Each number is 200 + 30 x the weight over the matrix's rms, rounded and kept within 0 to 999. Layers, rows and columns count from 0.

# k: layer 4 attention key, 192x192, rms 0.139, rows 160-191, columns 96-191
# q: layer 4 attention query, 192x192, rms 0.149, rows 161-191, columns 96-191
# v: layer 4 attention value, 192x192, rms 0.176, rows 160-164, columns 96-191
# o: layer 4 attention output (transposed), 192x192, rms 0.143, rows 160-163, columns 96-191
k160,238,239,224,261,226,221,214,230,238,236,211,168,196,220,171,206,240,186,195,198,207,213,222,204,201,235,227,228,222,167,209,234,185,189,232,167,208,193,185,193,198,209,220,237,244,188,179,199,182,180,148,217,213,232,248,152,188,187,175,171,208,200,180,180,179,210,201,208,191,221,223,235,183,202,205,180,206,200,166,212,248,208,108,231,245,195,214,228,158,182,199,151,221,179,252,141
q161,205,197,221,195,211,182,185,210,234,172,179,169,200,164,191,205,254,196,135,214,160,183,200,180,187,205,249,175,254,188,228,210,152,206,187,193,165,179,212,164,198,182,182,220,186,245,178,150,207,225,167,196,208,156,216,228,205,164,209,181,203,177,241,190,246,227,239,183,94,181,200,220,231,187,173,218,141,216,218,212,156,217,172,146,226,203,212,253,178,141,204,182,215,257,198,253
k161,220,208,155,219,222,232,171,250,235,199,203,187,239,218,214,156,214,203,250,203,227,234,246,179,240,231,229,215,221,190,214,200,256,213,192,196,177,217,229,185,204,154,193,204,207,167,198,241,191,219,234,178,208,206,230,199,229,164,196,219,209,201,205,153,267,191,212,203,171,213,208,173,186,162,219,229,173,195,187,226,181,162,206,177,190,191,229,139,201,223,237,220,209,218,198,246
q162,175,202,175,218,214,215,224,202,192,208,198,165,191,199,149,200,239,207,203,189,201,211,202,141,233,186,182,235,169,219,198,165,185,195,183,209,169,175,183,214,164,225,216,242,171,197,167,228,227,197,216,215,205,241,176,186,217,225,210,184,191,217,203,192,157,176,176,251,204,215,173,196,252,184,163,166,169,224,222,199,220,207,146,163,158,218,207,181,215,227,145,226,202,235,193,201
k162,203,212,233,219,146,190,237,203,220,209,169,173,179,167,210,174,237,200,224,221,184,229,266,175,232,201,129,177,211,127,176,178,195,201,196,199,190,209,236,189,198,216,164,184,183,199,201,196,198,191,168,204,229,199,240,197,176,187,202,218,203,195,177,224,186,209,188,209,210,247,196,196,211,191,233,181,234,231,196,213,223,208,162,240,175,189,223,223,198,214,188,234,180,176,188,180
q163,213,153,165,215,178,246,231,221,221,194,162,225,169,195,178,168,154,188,174,206,259,205,205,201,190,210,230,180,154,218,200,198,205,202,133,249,180,176,181,197,202,178,191,132,101,132,238,223,199,195,162,162,138,226,230,198,195,144,241,167,188,174,182,239,205,295,215,263,178,204,204,185,184,213,219,173,198,209,221,202,158,229,163,217,231,267,146,211,168,128,211,252,200,220,205,230
k163,234,164,238,258,149,190,153,216,198,220,211,188,202,217,155,215,175,179,146,236,219,171,206,216,199,251,181,159,194,168,211,274,218,225,206,203,202,233,259,214,206,212,164,176,211,204,255,181,216,220,181,190,190,205,187,185,216,167,156,227,148,188,235,176,241,229,198,198,165,202,198,195,177,202,262,180,236,160,211,195,207,197,251,126,232,178,210,151,287,175,174,203,234,209,218,179
q164,200,232,223,228,176,235,205,203,173,184,248,230,151,206,186,199,230,228,225,214,190,207,204,224,257,204,232,160,214,178,187,238,156,227,252,221,190,177,212,162,210,214,168,194,162,208,178,183,153,176,213,198,250,188,245,209,204,203,229,194,231,201,130,190,231,270,208,211,166,196,185,180,244,200,229,199,159,204,233,260,175,221,181,227,139,195,174,236,194,236,216,231,195,233,215,154
k164,195,189,205,210,154,218,193,157,222,241,251,220,259,178,220,152,191,248,203,285,273,223,165,209,219,190,238,231,253,189,211,173,210,199,183,184,233,246,188,224,190,187,176,202,167,191,233,196,147,133,209,202,238,147,247,226,213,174,239,190,192,193,192,152,204,159,184,238,205,229,166,186,192,208,147,214,253,180,215,195,187,236,159,178,209,205,211,187,211,163,196,178,176,229,177,185
q165,180,173,219,216,216,198,179,241,228,242,168,221,213,138,208,181,189,160,152,165,182,218,192,183,208,241,196,233,160,213,162,231,244,200,211,189,183,159,182,249,208,230,216,230,104,161,161,211,210,220,190,173,147,274,187,159,197,155,231,180,239,201,173,229,219,235,164,194,203,196,215,181,232,204,249,199,199,196,247,169,157,247,219,257,248,201,206,207,153,189,168,231,209,172,260,230
k165,241,239,202,286,248,195,206,237,191,190,213,243,99,213,159,193,222,186,180,220,193,202,191,191,249,240,143,249,152,175,154,240,178,193,230,257,196,207,244,185,176,160,172,161,130,186,176,215,228,165,185,211,196,204,177,121,158,210,186,205,241,220,177,145,193,263,213,237,194,208,225,171,212,227,177,189,214,189,172,183,173,199,188,228,182,230,213,170,217,157,241,243,200,209,252,243
q166,182,167,211,213,170,228,228,236,204,179,185,214,157,205,202,230,148,187,202,227,203,160,230,209,226,225,249,185,234,190,202,231,195,150,195,178,151,180,193,210,126,109,145,170,216,155,167,205,174,244,172,201,182,191,238,208,213,243,249,140,191,199,203,228,179,266,220,196,215,223,253,120,217,235,240,196,203,176,193,153,213,249,196,151,209,208,183,196,233,191,208,237,208,252,199,170
k166,237,151,223,219,189,190,169,214,211,193,250,183,174,218,219,216,260,186,163,180,225,189,227,130,198,219,193,241,199,182,228,172,185,214,191,202,148,184,204,191,193,230,223,254,226,200,202,177,181,173,225,203,138,199,195,144,227,189,186,274,252,218,176,130,180,178,184,179,213,242,236,195,157,217,205,242,246,221,231,198,244,215,146,193,230,204,154,139,224,176,195,185,207,126,219,197
q167,194,218,219,272,159,206,182,186,178,191,220,170,222,222,192,210,215,181,170,182,243,209,215,229,183,153,215,248,191,229,207,241,177,186,171,166,192,164,201,202,203,208,185,254,234,184,206,218,207,157,193,234,265,166,214,202,133,203,137,239,197,229,160,246,200,192,190,260,150,168,206,195,202,221,217,185,249,238,228,246,222,198,176,181,186,221,254,223,146,264,219,196,183,212,224,220
k167,199,234,222,257,219,209,253,191,230,234,190,182,212,182,222,184,181,204,196,216,202,165,205,228,214,147,209,182,220,185,194,214,192,168,146,201,194,182,225,201,226,225,153,135,177,183,217,201,181,188,197,209,233,186,193,255,151,235,229,197,156,212,234,219,244,163,213,210,205,229,225,183,224,188,208,186,210,190,186,221,185,192,232,200,215,172,184,298,203,230,198,220,226,233,193,168
q168,181,140,148,242,196,196,212,199,232,217,168,169,226,214,228,185,196,191,150,189,187,230,204,210,166,177,178,223,218,193,250,177,213,207,194,253,180,193,219,185,168,199,227,162,199,226,209,211,178,182,210,194,185,216,205,236,180,200,159,216,159,187,212,159,183,137,148,255,216,201,213,217,211,177,205,218,141,196,169,152,150,129,189,205,174,220,219,197,156,175,170,199,215,250,214,191
k168,161,140,163,167,248,199,227,167,165,127,207,225,217,257,191,220,206,210,165,195,181,226,209,203,144,227,206,230,191,224,209,161,240,160,238,194,193,198,179,191,147,160,163,205,209,215,215,191,175,207,196,186,166,216,219,200,191,235,202,183,191,223,207,244,190,193,207,223,196,166,149,200,175,200,199,167,186,213,207,201,182,217,186,256,169,178,253,239,241,205,162,222,242,252,179,214
q169,195,206,232,228,211,203,226,196,186,214,190,209,148,190,198,208,215,171,189,211,218,192,166,175,169,223,205,215,177,256,242,256,206,186,208,177,207,217,228,204,181,203,252,241,198,246,209,206,179,202,224,208,202,158,207,209,166,194,219,245,241,198,193,125,127,183,144,169,181,206,213,255,213,217,236,160,199,160,231,196,192,168,181,225,181,238,196,215,205,194,183,189,184,215,201,202
k169,173,202,223,183,186,201,194,259,232,220,239,196,151,205,194,162,188,221,165,205,224,223,198,197,216,190,230,192,195,199,183,187,181,195,236,212,174,201,212,205,201,161,182,192,193,222,200,181,190,171,198,229,190,192,203,142,229,139,183,167,214,221,196,229,213,213,193,217,200,216,183,217,222,169,183,219,160,209,193,143,167,201,124,181,196,179,198,233,196,239,196,219,204,250,175,162
q170,226,235,253,198,147,190,237,209,182,161,197,156,161,206,155,157,261,153,251,197,211,219,162,278,178,167,188,175,182,184,188,250,159,228,220,231,235,199,232,185,183,224,196,183,204,201,161,135,243,197,225,218,248,199,145,203,186,171,133,255,182,213,191,207,210,244,178,204,163,180,195,203,160,148,195,177,209,211,189,214,207,187,200,236,179,219,275,269,188,245,235,169,187,209,228,206
k170,172,206,182,195,177,170,143,209,216,174,195,236,178,199,186,231,205,172,130,192,164,159,225,202,174,175,174,217,223,189,236,147,191,190,143,164,218,187,208,173,183,175,167,229,202,209,198,177,200,182,161,194,212,144,258,230,209,216,171,200,166,193,242,173,154,213,184,166,208,182,229,187,170,130,205,196,215,188,186,167,215,205,204,198,192,183,237,253,230,147,197,188,159,228,200,229
q171,231,189,204,181,166,199,226,241,172,233,207,191,210,182,143,196,190,230,191,209,173,252,199,189,206,138,193,164,177,202,213,221,193,197,214,226,169,240,226,258,190,197,121,187,221,189,216,297,159,229,175,220,171,140,206,186,175,225,226,193,262,241,257,188,179,187,221,197,215,156,182,156,217,212,214,224,193,195,233,220,203,179,232,162,248,168,152,168,221,213,203,234,284,222,164,260
k171,204,170,212,187,153,150,221,188,185,205,227,142,239,208,121,189,202,201,209,210,222,201,127,204,183,160,179,193,156,215,232,230,240,197,185,195,185,212,205,217,198,237,158,223,245,234,224,210,191,234,175,237,194,148,177,199,158,192,205,185,217,233,223,187,154,161,266,187,221,211,232,155,218,210,179,187,181,228,206,173,219,159,216,250,199,202,150,190,195,218,211,209,218,236,178,269
q172,192,188,155,217,195,156,212,184,234,192,167,197,243,228,159,149,215,156,191,215,140,222,184,189,226,253,196,220,231,171,193,217,176,173,222,239,171,226,200,173,170,185,208,209,150,229,198,188,218,241,185,216,223,239,199,178,225,188,210,202,272,235,185,142,240,223,193,164,204,209,233,173,200,213,187,225,145,186,182,221,194,181,188,190,193,184,197,181,192,157,223,204,150,212,210,241
k172,191,158,183,217,199,175,171,202,221,206,212,238,227,215,217,216,176,191,163,209,206,200,223,218,212,236,185,255,217,174,180,159,186,246,244,186,174,200,194,243,187,173,183,195,226,190,241,177,213,239,183,187,200,226,164,190,155,194,226,210,248,152,228,214,262,165,206,179,159,218,222,195,165,197,192,215,171,154,208,162,213,184,208,224,205,169,169,167,231,142,229,174,228,171,261,240
q173,208,221,205,169,220,140,134,202,252,228,125,226,222,184,218,276,228,224,206,192,189,165,244,180,194,193,177,138,207,143,188,164,177,175,172,183,176,222,231,288,215,172,191,241,229,263,198,166,229,262,192,213,190,182,185,204,136,169,245,162,219,197,153,189,213,236,266,148,200,175,218,192,227,236,189,229,220,197,235,184,204,188,233,219,198,126,160,249,235,191,213,169,188,178,184,195
k173,204,198,205,221,228,192,223,185,198,187,254,209,248,195,186,230,211,238,210,164,190,244,152,219,229,175,185,214,140,183,219,229,205,213,214,169,132,172,177,202,224,136,165,193,196,189,171,221,192,272,242,163,246,181,171,202,199,188,253,179,228,195,235,232,170,177,176,211,195,215,177,202,176,202,145,217,165,193,198,205,214,230,219,161,226,244,157,186,166,261,191,239,204,192,246,218
q174,195,170,219,221,205,184,243,195,224,201,200,164,205,219,207,190,248,199,210,201,179,275,221,154,194,178,249,223,172,166,151,169,229,233,232,161,188,163,219,202,203,263,209,206,229,203,220,217,201,202,207,226,197,167,191,186,201,233,210,260,259,152,209,202,192,172,197,238,204,183,185,218,193,179,193,186,207,203,231,204,182,232,178,191,250,232,208,164,200,237,189,196,122,219,213,220
k174,125,232,232,192,186,143,224,218,239,193,189,180,214,238,191,211,163,200,228,172,200,207,248,254,242,189,277,210,191,242,170,190,186,176,198,136,268,178,164,178,202,198,212,217,256,187,210,164,168,180,185,229,190,166,184,199,192,220,175,174,214,171,240,237,188,156,213,235,135,216,196,219,196,209,201,234,198,203,215,205,168,158,172,195,162,199,183,222,198,202,179,186,199,202,200,213
q175,162,148,134,181,253,223,181,207,180,233,269,198,244,219,201,266,193,218,169,204,228,165,178,180,217,198,192,223,196,184,222,202,185,220,196,191,177,214,233,205,188,218,155,187,215,194,177,207,219,217,246,193,179,209,211,188,203,172,215,161,261,180,199,232,133,221,189,184,214,176,213,165,234,179,200,165,250,178,204,175,168,188,229,235,246,203,200,243,199,194,208,167,229,213,271,221
k175,205,158,243,285,206,199,207,241,207,125,267,197,159,209,210,194,218,203,157,181,219,190,153,157,167,181,195,239,190,202,219,168,244,201,179,214,206,226,229,171,206,132,268,175,201,204,195,208,181,199,198,195,211,274,175,227,210,222,203,201,209,207,218,246,182,162,210,241,203,175,215,210,238,214,198,203,242,198,200,197,198,162,178,166,194,206,200,210,181,161,219,209,228,197,234,216
q176,203,202,204,145,204,169,234,180,208,181,170,174,143,220,246,219,253,173,229,207,225,183,187,235,215,177,193,184,170,249,176,214,208,187,186,218,217,199,249,187,181,198,215,176,137,225,221,184,172,218,184,163,203,194,158,233,224,212,160,227,225,166,177,170,176,238,237,161,224,205,178,170,193,229,193,229,204,198,185,158,189,175,216,221,206,244,238,188,194,306,198,197,195,201,185,175
k176,154,154,206,182,221,191,187,168,230,223,205,239,229,196,159,272,235,149,209,199,222,222,193,186,203,208,175,182,176,224,156,175,165,209,248,197,144,201,245,191,193,176,197,215,215,218,228,196,190,214,167,180,197,213,181,205,200,160,231,186,188,150,194,185,165,232,220,177,193,202,258,201,229,209,200,167,219,187,191,169,180,261,191,217,257,234,147,267,179,176,248,214,170,154,212,212
q177,189,194,239,243,226,183,206,177,194,199,217,205,192,225,202,241,180,209,199,200,210,201,212,169,262,219,201,178,231,153,245,236,186,233,194,226,196,182,215,167,189,232,197,210,189,187,241,162,161,170,201,163,180,166,222,247,205,216,238,201,237,214,199,214,230,195,241,187,202,146,223,169,196,136,177,224,239,154,144,154,180,173,234,158,179,204,218,216,123,209,228,232,184,192,178,233
k177,192,176,245,192,168,215,228,135,228,178,190,210,268,192,209,206,269,186,127,213,235,233,180,203,195,198,178,201,210,193,208,220,200,258,236,243,156,241,220,200,229,227,230,181,198,216,232,178,139,172,212,227,218,189,203,208,189,199,216,208,232,236,182,200,200,144,212,230,177,122,199,200,213,269,190,153,173,219,217,191,156,172,197,208,219,147,186,180,197,164,199,246,139,217,198,170
q178,159,253,167,210,193,190,197,200,247,219,180,179,204,197,217,223,210,223,340,246,199,245,240,246,208,188,186,194,183,181,207,221,176,208,185,153,247,163,224,146,216,152,197,150,210,155,195,216,218,171,202,194,200,177,214,187,227,170,230,217,181,204,193,196,266,226,197,189,194,253,200,182,207,161,235,218,205,194,150,196,236,219,222,215,159,207,231,226,209,197,236,238,203,211,165,202
k178,215,187,145,209,202,219,229,211,208,243,181,245,226,188,237,187,257,211,213,209,198,183,226,229,212,211,243,230,212,164,141,157,171,180,155,127,265,210,182,247,230,224,185,160,218,247,234,224,199,197,185,180,212,225,178,202,178,194,220,235,213,153,195,168,172,159,207,209,240,151,195,218,245,204,211,174,133,151,214,151,221,233,236,181,202,201,149,209,250,168,211,207,194,225,137,268
q179,199,224,191,177,257,200,182,203,208,173,220,198,233,176,167,191,192,204,188,212,200,214,211,222,208,209,172,154,196,234,183,220,184,165,178,185,173,210,201,204,206,210,196,259,203,197,188,174,162,158,183,205,185,191,191,196,215,178,202,232,196,162,165,185,160,148,196,196,218,158,149,241,251,200,194,173,157,161,261,206,175,250,179,245,154,203,204,224,224,179,159,210,221,209,187,242
k179,177,209,152,190,248,155,196,171,103,146,227,221,211,165,169,167,217,194,214,183,237,230,181,245,200,202,209,219,153,236,235,211,201,201,213,247,201,234,177,249,198,199,196,211,204,205,218,205,190,188,218,220,182,146,233,203,219,188,254,151,190,175,165,207,224,189,198,263,195,187,197,174,222,214,257,125,213,223,214,135,179,187,181,185,164,206,237,213,195,206,187,215,241,195,189,248
q180,212,184,200,198,211,240,224,143,234,194,212,186,209,213,188,176,158,251,177,206,206,162,184,220,186,191,185,179,223,183,170,185,202,244,196,217,189,216,228,191,212,238,214,197,194,194,246,161,198,181,195,203,170,236,203,207,242,210,248,179,261,194,158,218,224,248,180,277,228,200,195,129,186,231,187,237,175,196,197,175,167,170,224,210,195,149,202,193,163,176,183,240,189,176,181,269
k180,188,138,157,245,219,205,146,192,195,245,238,195,262,267,217,192,206,231,184,195,198,140,216,152,227,201,182,172,204,222,192,205,233,198,212,229,165,245,195,207,185,244,176,165,199,215,224,223,192,249,241,212,173,175,175,192,189,247,188,262,235,189,238,217,233,228,170,210,199,174,161,193,196,259,186,194,221,187,191,252,168,168,223,186,196,208,199,158,174,135,180,183,184,208,165,200
q181,209,223,196,145,204,216,235,235,208,232,187,183,189,208,214,191,192,206,208,215,184,148,191,210,164,203,189,201,160,219,191,209,184,203,167,246,232,181,190,238,201,191,212,184,152,186,245,209,221,225,161,174,235,215,174,169,225,127,185,181,233,204,175,158,157,212,169,184,172,247,187,190,240,221,194,220,167,197,254,169,220,233,149,228,213,212,224,194,204,168,183,200,222,232,191,226
k181,261,196,180,221,204,223,200,166,201,226,238,203,204,210,172,201,206,221,192,187,151,152,186,225,178,171,238,215,181,173,218,233,213,171,219,215,263,182,203,194,202,177,157,191,244,230,182,204,197,219,142,168,210,224,115,141,206,207,183,145,243,206,154,190,238,205,174,199,160,205,220,205,204,228,242,206,226,214,195,237,242,206,141,170,213,211,195,209,209,138,220,189,243,186,205,215
q182,229,223,153,213,184,202,235,192,198,151,211,188,171,178,172,191,250,251,217,218,200,210,206,172,233,216,188,194,195,198,198,199,178,211,222,234,249,169,199,190,207,184,194,192,140,248,203,224,172,184,198,151,173,240,203,229,202,186,213,199,237,203,167,262,211,245,222,222,109,204,227,183,190,194,246,262,146,224,196,200,204,196,225,191,221,184,218,169,272,248,200,205,240,237,208,174
k182,200,233,207,192,156,184,195,201,234,178,205,171,207,215,197,249,228,218,198,195,226,134,218,165,215,210,155,219,180,227,203,246,195,236,188,198,257,190,234,227,224,203,273,198,221,176,230,158,185,242,170,220,187,193,212,207,221,158,179,219,197,243,166,200,193,240,202,155,219,224,209,186,179,204,156,238,246,266,207,214,185,260,209,187,211,194,161,183,202,158,226,230,227,207,222,198
q183,208,186,190,212,144,233,213,190,189,238,183,234,190,204,231,197,228,170,151,237,152,202,171,193,229,204,196,216,206,223,219,199,181,161,222,267,224,188,182,273,194,206,231,161,160,165,175,141,152,223,203,200,206,243,184,218,184,232,223,170,141,212,166,227,176,217,197,206,184,159,229,173,230,209,228,214,167,131,196,196,166,248,152,174,234,164,186,175,201,199,234,249,178,262,177,169
k183,244,201,210,183,157,199,185,193,267,230,221,162,181,258,215,216,214,146,216,220,158,186,215,159,178,209,129,189,211,217,182,198,240,230,188,221,177,192,166,224,220,208,180,235,291,173,198,150,165,205,257,173,192,177,184,164,248,180,207,214,240,178,224,205,215,206,198,159,207,219,171,175,228,193,154,226,239,184,280,220,188,190,173,178,196,185,253,252,248,181,204,195,167,215,204,159
q184,207,204,149,152,216,207,236,213,258,153,181,210,181,196,188,204,221,181,196,231,183,212,208,205,189,211,211,184,224,181,212,168,165,162,222,207,212,212,160,230,202,168,200,204,215,160,204,186,215,191,218,166,214,248,201,208,222,173,169,204,234,180,182,185,240,187,191,199,192,233,200,198,231,210,178,251,205,167,214,186,207,183,221,231,183,164,221,214,185,191,201,206,230,220,225,135
k184,232,181,201,126,172,197,241,198,201,220,183,235,212,193,248,238,233,210,195,184,233,206,209,166,244,234,169,220,199,225,231,203,203,182,182,177,179,209,208,215,181,166,174,191,201,186,159,245,220,201,187,206,194,167,135,166,201,201,162,180,164,190,202,227,177,148,223,204,210,194,193,187,246,170,204,180,122,188,178,209,162,232,180,225,271,189,154,168,220,191,177,179,237,223,200,201
q185,212,210,183,169,160,140,143,189,226,233,155,158,187,209,232,216,162,250,253,189,256,174,239,196,225,159,197,187,254,130,183,242,183,163,202,155,202,163,206,165,243,160,135,224,220,208,224,170,179,182,202,204,197,220,218,207,168,192,193,193,207,181,198,208,194,202,246,180,211,184,222,178,134,173,226,238,223,259,201,191,209,191,151,220,186,154,171,187,243,225,227,181,231,225,181,155
k185,176,179,206,227,220,218,219,175,272,201,180,203,236,239,130,175,186,277,199,196,190,199,155,193,188,229,216,216,198,182,202,162,231,242,160,186,181,191,210,188,229,169,227,198,225,181,223,204,181,230,157,205,214,116,226,222,218,167,201,183,215,142,185,228,181,200,200,262,191,149,230,203,185,195,191,252,153,222,191,167,167,193,239,177,207,231,162,151,235,200,205,149,154,216,188,224
q186,192,212,215,213,180,226,155,200,261,220,217,204,229,192,182,182,211,229,191,156,180,195,214,192,138,248,178,256,187,241,171,166,217,190,186,200,206,243,218,250,184,199,193,222,182,214,238,215,254,192,221,231,194,195,178,257,226,211,229,208,251,215,187,210,178,240,160,159,236,183,170,208,195,191,192,201,225,219,255,230,187,195,153,210,162,220,219,166,178,209,192,183,185,194,183,205
k186,183,211,194,207,202,169,162,212,214,185,202,210,129,196,186,221,203,178,225,203,232,188,181,219,216,219,211,196,178,204,226,206,161,223,216,198,217,218,217,203,202,226,171,208,131,175,187,206,207,189,203,192,182,194,204,191,150,212,232,169,161,187,189,197,270,236,191,186,218,190,237,198,211,194,195,223,178,198,224,181,199,144,182,208,203,211,162,193,149,277,213,188,272,175,173,210
q187,142,193,215,185,145,168,178,187,194,199,206,189,164,254,188,169,188,218,176,229,212,188,99,158,216,179,227,239,201,204,221,190,227,213,205,253,199,232,206,220,209,215,124,222,150,167,229,224,188,173,211,221,198,173,201,204,187,244,210,217,226,234,231,190,156,203,184,207,182,259,198,216,225,187,180,159,218,233,185,169,186,212,199,202,235,200,218,230,130,142,182,229,212,224,184,213
k187,231,206,223,205,202,238,180,136,150,192,213,190,168,285,230,144,240,146,196,164,206,192,217,198,185,165,216,224,185,204,185,231,165,168,186,218,228,211,186,201,205,236,213,147,191,181,204,222,212,230,170,226,181,193,255,231,181,218,214,222,249,204,199,194,218,185,211,216,212,179,205,154,209,209,208,133,168,163,218,235,212,218,217,207,175,164,227,245,236,169,186,199,241,176,244,152
q188,244,163,168,235,237,210,211,181,232,301,152,268,235,228,219,191,243,202,163,196,177,156,169,208,176,202,198,175,191,212,175,272,177,233,194,193,182,184,173,231,206,228,168,183,219,176,219,198,171,190,275,190,184,174,216,182,204,226,240,187,203,165,197,168,210,218,181,227,251,195,239,164,205,195,159,280,179,176,212,170,197,178,194,140,222,188,194,230,194,118,169,236,255,189,211,213
k188,196,202,202,215,148,276,197,215,216,170,205,222,158,246,165,211,228,210,218,170,175,158,215,247,178,221,196,197,206,190,165,219,174,186,209,236,159,160,227,207,196,182,188,194,168,190,207,182,227,212,183,168,224,143,158,154,198,224,157,214,215,191,192,173,212,212,160,234,167,202,189,195,192,173,191,169,215,167,208,153,182,183,194,219,200,212,211,176,210,220,211,195,204,186,193,199
q189,228,248,149,209,185,161,228,168,180,179,253,175,200,182,222,191,256,222,167,114,161,223,169,238,212,200,195,221,182,190,181,212,208,224,169,185,171,154,222,144,249,209,235,237,254,184,170,208,217,203,194,185,166,157,198,212,163,224,192,201,222,201,247,168,207,172,140,200,183,208,251,220,143,137,181,231,218,169,205,203,253,224,205,209,164,209,234,181,235,221,253,201,188,212,206,223
k189,163,183,183,247,180,229,242,209,225,142,172,179,203,186,223,192,177,224,232,180,215,156,200,191,202,158,208,175,201,182,174,213,175,113,152,207,165,174,182,222,199,169,210,209,218,167,163,200,239,173,268,202,188,185,178,231,154,208,223,169,196,243,153,204,216,243,191,211,187,215,223,229,212,249,229,196,156,225,220,185,186,192,207,185,175,170,197,213,152,115,188,226,166,266,244,170
q190,195,164,191,202,219,210,197,173,139,192,209,206,238,223,181,164,206,206,188,133,172,235,160,189,158,252,212,230,208,212,207,145,192,241,173,186,221,172,206,248,174,200,215,196,218,185,236,174,248,200,173,167,195,188,199,230,216,194,150,220,191,196,170,223,196,160,216,254,154,230,224,231,185,162,203,187,154,174,164,159,218,177,282,229,154,219,223,222,231,220,194,211,199,198,239,172
k190,188,196,158,173,208,177,234,189,198,193,159,183,130,178,208,167,172,193,214,205,148,219,191,186,207,235,245,193,206,218,223,194,196,193,200,201,237,249,198,185,199,170,207,205,205,193,176,247,178,227,215,216,161,192,174,232,176,209,211,207,261,226,172,200,198,151,161,181,154,206,219,208,254,196,209,218,175,245,209,153,169,243,189,217,227,184,227,225,186,142,155,210,220,211,185,187
q191,239,149,198,227,264,207,222,187,190,202,150,161,183,182,181,188,254,271,165,189,223,218,210,234,245,204,186,190,134,210,191,236,202,159,264,237,202,201,161,170,192,194,243,135,170,133,207,233,189,203,203,203,174,257,244,190,172,286,198,181,223,204,199,233,236,234,204,203,147,215,198,240,133,207,269,218,196,233,188,194,197,217,159,152,174,203,178,175,164,186,201,174,259,246,263,197
k191,236,161,176,208,214,189,239,225,252,221,231,187,220,206,225,186,171,208,225,219,213,157,252,172,249,235,187,160,170,174,195,180,192,184,179,269,166,233,191,206,199,236,195,190,224,234,231,167,208,197,178,187,159,277,234,233,172,198,205,198,200,203,176,188,180,207,188,178,163,212,270,180,178,245,176,204,209,237,186,171,188,183,227,171,142,181,187,226,195,198,168,214,205,237,211,214
v160,180,211,199,219,230,263,169,197,212,194,225,163,226,184,180,168,177,216,216,187,299,205,217,202,266,179,194,213,225,202,215,186,194,258,221,202,189,163,188,196,152,202,255,230,241,170,213,204,219,187,157,163,254,196,241,204,196,218,221,198,197,162,167,205,198,206,205,172,277,143,157,206,236,150,178,215,228,191,212,157,248,231,185,213,215,155,257,200,250,224,207,169,195,193,185,202
o160,184,271,213,197,213,231,203,212,228,221,192,237,182,220,194,219,171,223,192,197,170,179,188,221,131,192,221,143,174,199,207,213,205,143,174,179,205,199,184,224,210,226,203,189,227,197,224,167,208,177,192,192,206,161,203,143,175,189,204,145,201,217,165,191,248,195,183,240,177,249,167,238,162,238,253,223,188,192,175,222,179,220,217,229,222,240,219,178,168,156,204,219,180,163,181,212
v161,234,199,160,236,180,155,187,165,175,186,227,232,194,191,186,146,248,182,202,172,216,242,212,229,198,216,151,205,151,232,232,248,199,241,168,161,242,178,148,205,214,157,177,142,170,177,165,173,176,181,204,165,249,145,208,235,202,203,189,223,199,270,225,201,183,198,144,204,237,202,196,223,201,167,264,155,169,153,205,188,192,181,211,226,189,271,211,196,209,189,219,176,237,208,186,248
o161,222,173,209,221,232,177,232,180,190,224,178,156,157,199,209,218,176,266,188,226,207,193,174,198,187,206,241,186,198,163,220,172,217,215,198,212,195,209,214,231,189,197,227,188,171,223,205,222,209,205,212,228,164,210,200,165,206,182,201,208,239,196,200,228,264,206,266,190,164,131,200,179,207,233,213,219,154,183,172,219,190,213,212,213,214,166,205,183,157,174,205,222,228,280,260,178
v162,216,237,196,223,224,198,187,159,208,194,208,216,156,189,240,182,133,185,186,219,155,161,216,175,215,296,160,265,210,149,174,242,224,220,180,209,214,199,176,138,241,187,148,152,169,197,156,147,176,175,171,199,189,194,243,193,225,235,267,200,218,196,185,192,206,162,212,225,170,221,221,247,209,234,148,205,213,196,223,155,213,170,228,256,242,175,218,238,168,225,265,199,268,240,208,220
o162,231,167,198,189,186,226,219,218,175,282,236,149,245,217,170,204,214,236,168,203,159,214,215,219,188,219,210,167,213,221,211,198,233,161,163,221,178,169,222,209,223,232,178,209,217,196,190,239,233,200,171,260,200,172,224,170,142,217,187,197,263,213,203,236,188,157,180,183,235,195,193,183,232,180,184,261,210,152,182,186,223,221,204,216,194,226,213,216,215,254,160,218,197,196,172,209
v163,194,237,199,193,211,171,191,194,214,231,215,220,219,159,205,221,224,177,170,176,167,198,195,188,109,230,210,235,239,191,220,174,196,241,182,181,228,211,274,184,252,203,197,190,218,201,209,224,207,208,261,180,206,189,252,238,224,189,191,220,228,189,190,153,253,180,197,192,218,240,164,154,150,203,200,241,199,210,206,180,200,156,221,258,176,210,221,177,162,221,218,207,228,203,217,256
o163,183,158,128,237,183,168,190,168,210,189,213,186,197,240,192,225,252,178,190,158,216,156,171,161,181,233,217,159,179,237,211,196,175,194,168,255,197,235,167,154,217,144,241,195,198,194,212,182,187,259,165,260,188,188,242,236,199,200,202,168,180,218,240,225,195,201,173,149,220,228,178,207,227,194,232,147,223,229,197,191,194,219,189,242,205,205,245,220,196,214,191,222,189,190,172,196
v164,163,251,246,201,180,214,214,202,205,189,253,198,178,224,216,184,189,238,187,241,199,184,196,196,202,185,187,150,129,147,229,144,212,215,175,206,179,212,227,198,196,250,186,204,189,191,141,171,185,237,170,197,194,186,248,170,216,174,186,182,247,223,240,188,215,216,211,250,211,230,204,179,195,218,162,228,181,222,212,253,207,215,189,222,202,196,210,218,164,236,254,136,189,202,215,183